Weights of a small GPT-style language model, trained from scratch on English Wikipedia: 10 layers, vocabulary 9517.
Each number is 128 + 32 x the weight over the matrix's rms, rounded and kept within 0 to 255. Layers, rows and columns count from 0.

# layer 3 MLP up, 4096x1024, rms 0.0591, rows 3641-3671, columns 32-63
[[130 122 188 121 112  91 119 137 132 119 134 101 139 132  99 171 133 126 160 113 177 115  70 127 113 158  94 139 105 172 128 148]
 [117 163  88 176 183 149 191 105  95 136 137 142 154 218 133 176 102 134 162  79 165 114 145 161  69 126 123 173 189 132 178 164]
 [111 127 125  97 132 171 135 127 144 127  71 170  93 130 149 105 167 204 173 115 130 138 113 144 105 132 130  99  82 124 111  90]
 [107 137 123 101  58 134  91 109 118 118 122  97 146 154 164 147 176 103 162 189 101 161 154 162  65  88 160 164 180  87  81 143]
 [117 129 179 147 177 168 127 143 150 153 103 136 102 156 123 195 164 122 121 143 116  56 141 103 103 154 120 108 165 127  63 152]
 [101 101 139 118 120 158 116 113 105 171 169 146 106 128 114 150 163 141 122 146 156 104 147 129  27 132 130 104 160 106 104 160]
 [157 144  47  83  98  90 141 167 133 123 152 131 132 152  49 100 118 121 131 165 118 128  79 111 131 132 169 135 148 187 190 162]
 [105 159 146 108  60 120 114 171 101  85 100  97 131 179 125  75 113 113 155  82 101 132 122 110  99 207  69 147 131 133  87 111]
 [152 106 106 154 165 136 117 103 125 151  77 204 137 154  96 142  97 150  99 115 117 201 109 109 132 151 130 119  87 150 140  86]
 [133 122 157 147  31 192  83 192 107 111  99 117 163 149  87 125 166  94 118 133 171 121 174 158 224 182 178  61  65 107  69  94]
 [139 114 109 142 121 123 140 111 154 155 114 103 145 121 108 143 122 141 110 174  98 133 122 125 123 140  81 159 111 122 161 193]
 [136 161  96  92 161 127 156 101 164 138 113 134 130 144 130 164 169 171 169 117 136 112 118 111 151 108 163 131 187 186 136 156]
 [125 124  86 119 164  95 136 167 159 147 164 157  89 152 120 165 104 119 139 156  89 111 103 199 161 214 179 166 171 126 100 135]
 [141 165 128 194 111 138 121 109 179  98 113 124 140 102 157 111 104 150 108  68 172 165  84 141 132 126  82 144 110 132  70 155]
 [125 199 114 113 129 113 126 116 105 141 126 132 186 154 155 104 104 100 135 106 147 114 185 135  87 130 149  97  75 146 101 136]
 [ 96  87 159 144 114 123 125 192 106 152 169  77 124 196 103 114  89 102 110 140 205 152 161 118  89 144  91 166 184  66  81 148]
 [166 131 121 148 163 161 146 123 116 149 136 122 137 149 131 131 130 125 150 148  92 181 103 112  81 140 147 144 208 133 120 108]
 [180 158 121 122 145 160  87 145 115 115 173 153 102  96  84 177 124 151 125 140  98 129 141 155 107 106 122 178 194 148  83 155]
 [107 189 137 140 165  95 149 144 130 163 170 164 168  83 125 190 120 131 142 157 149  77 184 156 142  82  88 165 118 165 112 161]
 [119 175 127 112 152 118  90 196 158 109 131 146 171  83 146  94 114  90 140 145 144 115 152  99 136 111  70 141 151 132 112 168]
 [124  86  94 124 121 150 154 114  80 142 176 140 146 118 164  78 136 151 106 149 167  91 134 157 148 135 115 142 154  61 121 145]
 [135 119 199 162  98 131  68 125 115 203 129 117 156 136 133 113  54 104 153 123  57  76 125  50 150 113 153 130 166 186 136  73]
 [147 117 107  87 154 118 160 143  85  95 137 182 127  81 188 112 131 175 164 115 140 156 105  95 105 121 104 165  64  92 141 125]
 [100 101 135 115 107 110 182 125 145  96 101 138 119 130 136 143  68  97 120 106 133 149 137 141 156 116 118  82 124 144 149 131]
 [115 137  79 130 144 112 120 121 164 206  97 134 189 141 152 132 127 112 103 165  86 124 158 115 111 135 128 110 144 129  81 143]
 [151 192 125 119 109  81 156 124 185  38  97  63 152  90 121 121 199  96 135 187 128 141 181 173 123 136  99 133 171 111 127  64]
 [132 162 113 179 133 228 183 130 153 186 130 123  64 122 149 175 106 100 110 145 128 132 157 140 143 131 166 211 152 120  83 137]
 [156 139 159 155 131 128 159 161 128 137 161  84 150 117 145 187 132  71 120 114 120 123  82 140 153 122 152 124 127 146  96  87]
 [ 90 138 124 100 164 164 140  89 150 129 135 186  97 107 121 121 150 152 165 175 143 126 170 107 172 107  71  91 117 154 185 160]
 [132 171 155 105 169 146  92  99  72 122 108  98 109 161 154 101 156  98  94 142 127 112  93 136 112  92 133  79 177 131  87  67]
 [136 119 130  96 104 119 118 118  99 121 154 118 153 116 112   0 125 131 146  87 155  99  30 142 116 114 159 139 107 123 197  93]]
# layer 3 MLP down (transposed), 4096x1024, rms 0.0571, rows 3641-3671, columns 32-63
[[ 83 107 107 113  85 146  72 131 114  51 130 116 128 182 127 171  59 117 157 133  94  84 110  92 100 144 140 137 124 142 146 137]
 [164  90 132 157 107 139 165 141 158  87 176 149 157 139 151  95 145 172 171 145 146 121 148 157 136 123 201 154 116 163 126 170]
 [105  79 108 158 156 165 123 126 137 147 147 239 111 157 174 120 153 171 220 100 128 134 188 143  98 114 117 138 175 120 133 153]
 [155 151 113 125 147 143 102 133 111 104 103 115 155 141 208  93 147 150  93 139 120 103  72 165  97  95 208 110 106 139  95 116]
 [159 119 132 184 158  81 137 147 140 128 146 163 138 142 116 130 156  90 210 133 134 138 116 142 123 130 106 138 110 130  75 114]
 [122  96 123 156 100 129 135 175  71 118 151  74 123 148 174 111 100 161 113 175 101 147  86 134 126 150 141  90 102 139 112 103]
 [ 87 123 155  77 127 133 143  71 157  92 117 126 127 173 114 153 173 127 132  84  72 142 165 155 125 143 101  69 146 210  91 112]
 [ 85 140 102  88 106 133 131 101 119 165 145 177 163 135 215 121 176 126 148 120 149  81 137 144 128 108 128  98  97 164 113 175]
 [110  81  74  99 125 113 113 119 104 112 116 124 103 155 172 135 153 140 145 115 138  81 141 128 136 171 117 127 104 123  41 126]
 [167 164 115 120 137 204  65 167 122 130 110  64 160 169 156 159 143  93 115  97 124 111 184 139 164 140  97 123  80  84 217 136]
 [129 143 168  94 133 153 121 144 167 102 136 142 180 131 154  93  56 102 163 154 126  86 186 129 113  99 151 151 148 156 101 148]
 [190 128 113  81 115 157 113  70 114 130 147 101 104 154 137  91 145 115 119 156 115 107 111 129 140 115 118 184 140 161 179  75]
 [141 124 122 114  78 182 155 156  89 116 154 171 122 147 197 101 120 124 102 170  77 137  72 138 137  97 148 162  78 137 106 129]
 [111 138 144 135 120 152 147 190 166 130 106 121 133 169 146 155 117 124 120 159 179  27 115 165 119 108 154 147 156 148  82 115]
 [ 74 119  87 134 118 165 118 129 131 255 141 112  95 146 165 159 182 174 103 115 117 168 144 130 152 161  92 100  55 181 141 180]
 [ 99 138 145 140 174  89 110 157 118 134 183 114 167 119 114 134 111 160  88 138 147 108  97 123  66 105 168 168 109 136  45  63]
 [207  93 130 148  75 135 107 161 119  77 118 166  86 130 125 134 122  96 153  93 139 114 137  63 112 157 114  96 141 110 130 149]
 [149 102 173 114  57 134  72  93 154  64 109 153 191 114 136 165 110 155 125 155 131 124 145 186 111  91 135 184 182 144 121 135]
 [155 181 113 138 151  45 118 123 129 108  63 151  90 123  98 135  50  90 198 112  94 149 177  87 108 106 137 145 123 148 148 139]
 [139 144 119  70 147 158 116 135 211 114 109 142  61 136 124 149 153 108  85 110  54  80  90 110 143 130  77 106 163 125 102 157]
 [ 69 201 139 107 123  94 152 123 107 152  58 117 112 178  70 123 103  89 118 153 117 138 173 123 167  94 183 164 129 106 139 118]
 [ 92 184 114 117 174  88  39 118 145 171 107 132 102 107 120 120 166 126 171 131 163  90 144 140  74 161 124 128 124 128 152 142]
 [148 142  75 150 118 162 112  55 158 109  99 144 139 157 152 189  80 156 161 162 124 122  73 221 164 149 135 139  87  95  65 100]
 [120 165 105 187  92 124 124 128 173 145 138 156 144 161 139 163 118 126 133 144 164 132 141 164 126 126 114  94  78 158 139 139]
 [ 90 139 152  73 113 138  93 134 113 126 104  86 102 181 144 173 118 139 144 137 131 170 111 110 137  92  96 132 128 116 122 177]
 [123 144 133 120  74 168  99 148 118 148 127 146 110  79 113 120  68 103 143 114 177 186 223 138 138  90 143 128 131 129  88 138]
 [123 157 150 143  91 105 200 167  89 148 124 102 131  98 105 107  79 170 136 170  91 134 106 112 152 178  89 114  90 119 108 107]
 [131 119 126  96 118 237 156  93  72 164 129 158 118  89 116 128 127 127 132 160  94  72 156 163 101  92 141 136 138 107  93 114]
 [ 66 136  93 184 103 137  85 135  93 121  72 126 165 175 123 129 118 116  97 144 198 118  72 144 119 109  60 127 166 136 117 124]
 [102 141 154  94  91  76 125 163 115 123 170 138 124 163  94 183 165  87  88 139 157 171 112 102 122 153 145 129 130 131 182  79]
 [103 225 106 121  67  57 140 103 128  88 148 114 105 147 144 150 162 142 121 123 181 123 185  69 141 117 136 124 133 150 120 128]]
# layer 3 MLP gate, 4096x1024, rms 0.0577, rows 3642-3672, columns 32-63
[[115 130 161  86 150 138 101 159 154 158 113 149 147 143 150 115 116 124  84 146  63  77  85 108 226  71  43 156  82 161 108 138]
 [178 136 118  82  72  93 152 100  95 156 123 172 187 141 150 178 131 120 189 113 145  89 164 148 155 127  70 161 130 108 127 169]
 [152 139 116 135 172  83 154 185 104  76 128 107  90 121 135 134 160 131 144 156 105 130 148 119  59 155 163 162 137 165 142 112]
 [113 168 167  45 108 119 152 136 174  86 142 108  92 119  72 103 173 135 151 107 135 175 145 114 159 181 163 111 140 134 156  90]
 [ 97 149 124 129 139  90 122  81 116 126  56 151 189 221 172 158  32 147 192  92 134 138 113  60 159 104 114 176 139 207 130 194]
 [131 132 144 145 145 121 125  92 128  83 141 172 146 150 197 156  87 103  85 150 163 124 146 123 159 131 131 166 112 147 156 112]
 [154 118 162 119 132 111 129 110  86 121  91 127 152 132 115  50  87 148  70 110 142 100 158 132 146 130 183 134 125 160 138 132]
 [181 157  94 161 162 112 148 147 148 111 182 164 172  89 149 143 112 189  73 110 111 116  92 110 204  78 111 132 129 110  87 135]
 [117  60 126 120  92  94 164 107 105 169 138 142 170 154 136  69 135 194 138 149 143  70 113 156 145 111 182 123 135 132 144 104]
 [145 130 127 148 129  90 105 141  72 140  58 143 124 146 125 107  95 154 129 143 134 134 139 124 124 142  84 141 150 143 129  43]
 [156  72 197 144 109  99 123  90 157 136  65 162 134  82 155 185 129 144 157 183  62 108 141  92 101 136 174 107 169 106 164  79]
 [143 135  85 149 123 131  92 155 146 112 127 102  85 122 123 139 100  96 152 119  94  82 169 166 125 147 141 148 198  75 173 132]
 [ 88  72 144 110 163 156 128 187  96 139 135 170 122 152  85 117 155  67 134  79 163 171 118 203 102  70 146 180 165 166 101 110]
 [133 114 191 163 149 130 101 141 147 136 120 141 146 165 104 122  93 121 139 141 155  64  64 191 113  96 159 126 236 155 135 153]
 [179  88 117  91 138  98 136 152 140 171 128 106 146 114 151 136  72 140 131 119 153  97 103 153 118 187  75 109 156 147  99 117]
 [ 86  66 157 123 141 124 130 129  97 111 211 119  91 159 132  57 153 106 199 112 138  70  88 100  88 160 155  95  88 104 128 151]
 [149 104 108 137 111  61 158 136 168 166 123 132 120 101 109 146 106 142 123  95  96 111 145 156 148 116 138  59  71 136 160  58]
 [136 135 139 154 133  97 143 119 123 120 159 127 173 115 135 150 135 249 143 148 227 186 116 107 129 143 130 110 188 160 126 148]
 [125 127 142 133  74 106 110 132 114 148 116 136 172 108 157 157 110 108 151 189 124 113 136  91 147 170 213 155 157 158 125 149]
 [125 134 139  73 208 123 121 144 118 126 141 141 102 172 106 168 179 105  94 124 160 119 129  97 147 122 128 121 141  99 142 121]
 [110 157 170 158  76 156 178 128 138 105 159 107 169 141  82  75 154 105 123  92 137  98 133 102 130 118  70 169 153 166 136 163]
 [138 190 136 102 178 138 122 172 122 132 179 105 119 183 136  95 182 164 123 154  90  90 138 126 125 162 119 109 165 159 127 171]
 [126 114  67  76 118 133  90 150  99 177 106  91 120 189 165 118 128 136 176  46 204 137 150 148 101 122 167 120 141 119 113 136]
 [165 180 179  80 142  99  63 161 142 115 153  92 115 124  92 113  86  94 144 159 150 153 134 114 138  98 116 159 148  71 144 113]
 [116 132  75 142  88  74 155 104  58  80  72 156 130 108 102 178 121  41 109 101 134 102 183 158  98 109 158  52 118 128 168 149]
 [148  87  96 139 138 125  90  81 155  86 145 189 167  83 131 147 162 138 153 187 143 119 135  98 162 142 138 154 131 142  74 196]
 [129  68  79 114  96 169  81 108 149 107 132 151  86 134 204 105 127 131  98  85  87 134 166 123 143 122 160 154 178 147  90 117]
 [147  67 130 104 117 157 178 172  99 175  88 138 122 140 120 174 151  85 170 134 118  85 110 157 151 149 172  75 168 118 202  72]
 [197 144 220 145  86  99  93 137 123  91 132 149 181 190 143 107 144 117 128 172 137  81 134  95 104 171 148 179 108  89 124 119]
 [133 114  78 126  92  91 122 175 152 127  98  29 167 152  99 171 103  80 125 123 135 154 114 140 129  84 133 170 148 106 155 117]
 [164 122 137 113 116 173 141 186 134  94 120 146 113 147 159 107 116 122 153 103 116 139 118 156  79 102 129 123  90  95  99 163]]